Each number is 128 + 32 x the weight over its row's rms, rounded and kept within 0 to 255. Layers, rows and columns count from 0. The size above them is the row's rms in percent of the matrix's.

# layer 8 attention query, 128x128, rms 0.0802, rows 34-49,97-113, columns 0-63
size [106  87  93  91 104 111  85  75 104  89 116 113  96  82  98  92  70  88  98  77  92  96  81  77  99 121  99 117 145 104 115 112 109]
[[167 117 147 163 129 141 160 139 144  46  86 152 125 126 145 138 150 102  80 138  83 158 147 143  88 122 155 108  92 213  89 124  79 122 109 150 121  57 104 160 121 108 205 142  92 155  75 151 172 113 126 156 134 130  82 135 161 136 124  82 134  97 163  65]
 [ 98  60 138  87 142  88 176 130 138 178  99 118 165 163 140  75  96 140 190 127 104  70 136 143 124 139 102 171 186  89 197 200 168 137 104 112 154 129 152 120 154 194  89  86 138  87 142  97  87 141 140  81 113 120 176 122 121 156 147 150 141 151 126 165]
 [103 183 116 109 109 143 101 150 106 130 201  89  53  89 155 176 177  91  82 154 157 153  84  94  93 163 109  79 130 113  99 130  94 180 119 134 109  80 124 118 102 115  73 119  99 121 156 150 177 129 139 146 131  53  95 107  75 114 147 143 128  94  95 151]
 [ 87 160 141 134  91 140  97 155 148 126 200 135  73 105 173 114 111 114 162 111 146  97 136 107 143 196 140 141 121 133  67 106 121 144 159  91  84 133 128  62 164 117  81  77 180  81 183 201 131 124 118  88 134 147 159 115 107  62 108 130 169 169  73 165]
 [190  99 139 106 117 167  99  89 117 135 104  79  82 143 135 115 173 130 113 128  60 125 184 107 103 117  99  96 107 177  87 146  42  87 155 152 162 113 111 195 122 126 176 160 123 178  81  91 159  91 143 113 118 142 121 139 151 188 137 124 126 109 170  74]
 [153 147 137 155 102 117 133 186 159  69 160 173 133 152 163 143 115 135  61 124 162 128 116 137  79 144 124 118  72 134 101 106 130 144 129 176 118  48 107  95 151  99 120 117  96 167 213 157 137  95 158 144 200  99 164 127 139 124  69  79 130 117  81  93]
 [104 157 137 183  82 163  75 119 114 188 170 148  61 147  91 122 116 152  69 152 142  92 180 132 126 114  98  82 155 163  80 117  73  92 203 160 150 108 123 154 111  84 168  82 139 140 143 119 132 106 117 176 145 111  96 126 111  96 133 103 127 110 137  51]
 [175 140 145 117  94 139  59 153 130 154 109 145  89 120  98 137 148 137 117  84 139 102 172  75  84 111  80  80 132 102 105  61  61 108 151 151 127 129 147 172 179 139 149  55 154 113 186 132  99 127 129 181 159 120 118 147  92  95 130 125 128 119 109 143]
 [ 98  72 105 126 120 146  96 120 135 125  86  49  98 160 150 124 110 134 127 105  93 133 187 101  77 148 111 144 112 164  74 181 130  77 137 141 153  64  73 145 105 129 165 149 124 132  73 121 150 117 151  92 148 128  83 100  93 167 107 146 118 103 119  91]
 [157 130 134 143 136 111 155  60 126 173 132 107  85 147  84 143 174 162 149  54 151 168 129  69 130  87 125  72 131 137 121 155 129 120 144  77 172 124 118 191 159 164 118  91  72 165 139 127 120 123  95  63 129 149 159 151 143 167 124 160 109 115  98 127]
 [160 113 154 181 100  98 109  92  84 179 120 128  90 171 173  96 120 170 124 114 139 106 171 177 113 153 128  88 139 124 121 143 126  80 169 170 160  96  95 151 130 130 106 142 147 112 116 149  76 110 157  82 141 110 128 164 171 155 104 129 192 137 188 148]
 [160  70 155 133 107  97 146  99 106 145 104 146 135 152  87 110 131 155 109 139  88 153 144 171 166 142 137 170 118 170  85 189 131  84 142 155 155 114  97 140  99 107 169 139  97 169  88 155 144 136 213 100  57 135  90 130 119 164  78 125  73 150 159  59]
 [127 115 124 123 135 128 161 142 137 154 156  67  67 130 122 119 133 136 145 132 145 111 113 126 177 153 147 190 134 150 119 178 156  93 202 125 151 131  63 134 162 160  85 155 123  98  76 133 113 140 109  58 105 105 127 144 140 128 143 163 124 183 202 113]
 [104 122 110 135 137 103 133 157 136 150 150 157 114  82 110 153  79 100 156 121  86 117  73 130 111 111  93 162 156  92 103  88  92 163  99  88  87 108 112 130 192 108 113 118 167  94 164 145 103 165 144 124 190 143 118 104  66 134 119  71  84 132 169 128]
 [104 161 119 142 108 142  75 108 110  77 118 110 119  47 135 115  80 149 159 145 111 139 147  97 137 122  78 137 120 180 108  96  99 163  63 102 117 150 203 108 119 100 137  98 148 115  77 115 121 111 176 176  95 113  96  94 158  79 196 110 116 131 140 117]
 [121 134  91  89 168 125 124  94 146  97 155 151 129 178  73 141  39 121 134 136 161 167 105 113 106 145  83 195 117  85 160 166 150 137 141 199 138  90 149 164 114  92 101 145 122 119 134  80 167 117 138 137 134 124 115 154 110 146 118 136 114 165 209  72]
 [124 117 124 105  69  95  64 175 136 126 130 172 146 119 121 123 132 125 109 155 166 124  83  81 139 153 108 185 192  79 123 141 114 116 108  81 141 157 121  66 173 131  92  86 172  90 125 134 121  97 130 159 145 162 121 167 117 136 131 133 154 157 118 148]
 [207 156  99 163  82 211 158 107 108 132 116 145 126  89 112 142 137 111  77 125  90 115 153 139 113  80  89 121  90 215 146  97 130 127 149 128 183  89  98 156 103 153 183 189 123 187 130 194 157 128 155 161 116  90  86  65 129  61 122 132 114  84 171 122]
 [ 68  69 139  93 171  57 164 132 119 110 154 150 177 164 113 121 110 140 217 111 178 161 104 108 146 108 175 161 140  47 166 145 171 130 104 106  89 162 197 103 134 142  90 107 149  75 138  86 119 148 108  75 113 147 155 164 123 167 124 124 126 151 124 159]
 [149 178  89 109  79 134 116 176 135 129 116 198 166 118 163 151  90 168  67 154 148 136 135 145 115 143  90 149 175  83 120 100 111 120 128 135  96 146 150  11 135  94 135 112 153 138 129 194 141 124 152 165 181  98  92 137 185 143 121 124 220  86  81 164]
 [131 154 144 142 155 170 107 111 162 130 128 114 146  80 161  72 142  93 159 115 160  93 123  89 146 149  82 170 146 195 110 121 141 117 115 142 113 131 133  98 112 175  92 104 168  88 162 175 135 134 135 144  74 169 108 115 105 127 193 132 198  62 136 182]
 [164 134 101 145  34 131  94 112 131 172 152  41  82 125 116  91 120 124 105  71  91  98 180 176 145 173 135 101 114 143 125 147  52 106 193 121 146 128  68 209 127 172 136 144 127 129 102  89 144 113 137 125 132 150 117 104 114 103 180 107  92 158 176 114]
 [140 159  72 116 134  86 111 147 152  79 103 177 166  72 171 147 128 151  41 175 127 140  93 122 148 148 106 171 171  64 140  65 146 143 105 136 128 108 156  83 186 124 111 162 130 134 144 174 173 153 107 144 180  63 100 162 188 130  79 151 176 137 120 140]
 [124 126 178 104 115 177  99 179 111 151 162 129 108 197  81 109 157 181 108 201 112 126 140 103  99 123  90 110 118 187  99 159  57  90 154 121 122 124 153  99  71  70 172 136 119 121  75 142 151 115 120 127 119 127 114 126  76 129 134 128 144  58 102 114]
 [187 122 146 169  68 109  95 124 100 140  63 177  73 138 118 149 162 141  82  92  91 121 105  76 167 139 143  65 158 162  73  89  93 165 193 118 159  91 145 105 178 103 147  89 135 162 156 164  69 106 130 103 117  49 125 139 135 163 123 121 103  88 148 108]
 [102 134  63  96 118 129 102 117 152 167 133 118  49 112 144 136 155 173  95 122  81 109 129 175 120 138  71 116 156 207 123 174  73  92 159 144 175  94  74 177 107 124 150 104 120 124  87 127 122 123 143  76 132  69 114 118 148 131 153 172  86 153 105  74]
 [124 120 117 123 180 141  90 135 130 146  43  71 118 140 157 129 146  99 153 144  71 109 151  94 148 151 122 116 177 136 147 106 177 170 181  72 111 126 147 181 140 156 110 107 157 178 121 136  89 152 101 104  84 147 139  98 160 106 128 155 117  96 109 143]
 [107 101 121 177  98 142  93 118 101 202 141  94  40 149 157 101 134 133 183  78 121  81 130 154 126 156  95  56 176 206  84 160 143 140 177 145 120 110 106 135 112 149  91 132 115 118 115  99  82 141 130  66 113 115  88 107 144 113 167 110 159 124  81 151]
 [ 99  99 109 142 116 137 135 141  58 113 114 138 134 147 110 130 116 168 128  90  72 157 167 133 139 140 116 148 123 164 136 158 163 161 111 130 122  90 137 185 167 135 138 161 171 125  83 128 117 145 193 120  96 125 141 112 145 120 119 141  63 139 196 127]
 [200 137 123 109 100 123 169 136 179 174 137 119  64 151 143 135 181 104 118 116 135 149 165 119  85 180 178 115  82 125 146 171 105 126 177 141 113  96 118 194  81 122 121 136  98  83 137 117 134 111 128 110 153  61 116 142 111 144 115 155 127 100 116  93]
 [164  95 149 136  87 151  97 166 156 130 150 151  93 131 123 126  97 102 141  72 183  28  65 144  95 149  94 199 107 111 155 102 128 110 106 159 135  99 137 124 209 117 135  80 159 111 127 118 113 122 151 182 172 131 153  98 120 129  74 124  85 121 118 101]
 [133 174 144 142  89 100  80 159 151 129 102  70  81  88 173 149 145 100 136 148  50  97  62 170 149 169 173  90 112 167 137  94  65 183  91 100 156 148 152 132 131 129 130 103 115 135 146 142 120 148 171 145 124  79 146  95 130  76 158 105  60  87  91 115]
 [ 80  99  79 114 174 144  75  88 133  99 151 130 126 102 144 103  85 171 102 167 142 170 122 145 144 150 110 181 150  84 123 100 155 239  99 134  95 102 190 121  77  56 131 114 125 127 166 147 181 138 115 129 131 141 107 119 121 141 111 108 171 108 145 144]]
# layer 8 attention key, 64x128, rms 0.0723, rows 33-48, columns 0-63
size [ 71  70  74  79  93  84 108  97 141  75 112  88  70 106 120  90]
[[168  73 133 143 142 100 138  49  95 125 119 134  81 196  81  79 149 110 173  91 179 155 170 108 113 172 137 116  94  70 118 160 124 171 160 148 155 126 193 125 140 160  90 137 130 190 182  89 136 126  95 114  97 122 164 155 122 146  83 219 115  98 142 127]
 [214 138  88 135 164 203  99 131 139  94 108  96 204 105 175 129 125  83 128  91 128  93 137 106 137 112 135 128 143 153 145  92 121 144  82 117 103 148 106 129 206  67  82  92 157  89 130 120 139  90 153 152 180 137 197 101 206 176 110 113 142 165 100 155]
 [113 100 113 132 130  63  77 103 143 209 138 151 114 129  99  97 141 187 128 166 155 110 146 144 158 116  30 136 136 172  97 222  96 122 142 109 154 164 118 152 147 151 149 109 143 132 127 122  89 179 164 159 149 153  78 178  66 113 148 144 152 105 128 104]
 [108 187 114 149 128 193 113 107 119 153 155  63 131 112 135 138 123 100 150 137 124  81 142  93 103 124 105 160 133 166 114  92 124 125 160  94 213 194 106 145 113 124 125  63 117 181 216 137  98  83 125 200  77 127 172 117 137 136 150 178 119 140  96 103]
 [ 84 149 115  41 121 157  71 167 110 169 126 101  95 119 120 166 183 102 106 113 121 137 138  64  89 125 125 126 111  90 176  93 149 154 160  50 160 227  99 150 160 130 132  89 133 146 130 165 145  97 101 146 100 114  94  90  96 110 148 144  71 116  65 170]
 [148 135  96  79 130 114 176 112  53 119  78 115  97 106  83 150 210 137 131 154 138 161 114 137 193 115 120  81 137 146 130 139 142  99 148 140 152 165 106  92 132 134 140 132 127 179  97 114 145 189 165 157 131 127  76 106 161 165 174 142 127 166 149 150]
 [114 166 121 123 116 166 108 144 159 177 163  85 126 113  86 108 102  94  79 157  96 131 131 140 195 144  74 191 128 168 154  86  46 133 194  91 122 138 167  94 120 150 127 143  98 140 116 149  70 178 163 167  97 123 176  98 139 173 138 151 133  92  69 110]
 [121 139 160 118 136 132 174  95  90  99 119 136 132 133 197 135 136 125  97 118 124 156 132 140 135 125 148  92 148  89  75 173 169 103 127 136 114 112 150 184 144 141  69 222  82 113  95  90 174 181 195  54  98 133 140 136  83 152 136 122 137 127 137 154]
 [123  77  67 140 114 174 122 119 119 150 137 166 182 168 125  92 132 151 140 123  52 119 134 143 160 148 159 187 138 177  99 176 167 128  82 123 111 154 118 166  92 146 149 173 126 133  66  94 161 190 167 147 170 124  85 143 158 129 104  88 141 155 175 145]
 [113 121 121 124 159 190 161 139  92 105 100  98 141 115 156 119  96 156 118 216  94 129 149 155 109 152 154  95 116 117 192 133 170 172  89 135 104 118 163 163 111 107 124 146 101 149 121  69 102 145 155 149 154 158 189 136 155 186  87 151 143  99 139  91]
 [138 119  99 125 100 156  68 196  48 155 138 149 120 159  50 138 133 168 118  69 231 113  88 191 162 114  97 166 167 119 143 105  75  99 127 215 112 124 143 112 180 140 100 147 153  87 108 107 111 122  96  84 138  97 137  96 161 101 168 122  77 178 114 158]
 [ 94 160 117 160 129 115 169 143 159  61 137 142 143  47 134 153 143 137 104 137  90 163 145 168 119 113 141 122  87 122  90  91 108 121 114 104 129 153 103 116  87 148 179 165 101 116  92 161  89 143 233 152 163 128 185 124 110 137 151 156  94 126 104 116]
 [151 153 142 193 177 185 132 129 160 119 121  50 202  51 178 135 108  43 104 115  97 115 121 120 136 151 195 158 121 147 146  56 132 110 138 115 133 115  89 169 124 135 115 125  94 132 126 107 155 107 165 130 129  99 212 125 162 140 142 106 120 141  82 111]
 [123 180 139 152 157 149 118 151 113 102 159  97 123 136 172 126  85 161 162 106 119  97 153  54  97 132 156 103 174 147 158  76 171 128  42 112 135 129 109  84 100 109  82  66 144 125 113 148  90  79 120 110 144 122 127 154 132 100 117 111 150 172  88 141]
 [172 141 130 120 128 126  81  73  94 196 152  91 117 148  95 117 101 178 120 124 160 105 175 136 114 164  92 168 131  87  86 126  92 121 176 125  82 128 149 113 121 154 149 119 150  91 136  96 143 182 149 145 172 165 156 169  99 141  91 119 131 108 139  92]
 [143 124 118 118 143 126 165  89 136 171  85  97 166 104 142 143 103 102 141 131 166  98 163 153  99 111 179 144  96 119 148 125 128 112  61 186  89 111  84 160 142 111 108  87 120 119  81 212  98 108 190 137 185 205 154 155 101 157  81 165 123 162 118 155]]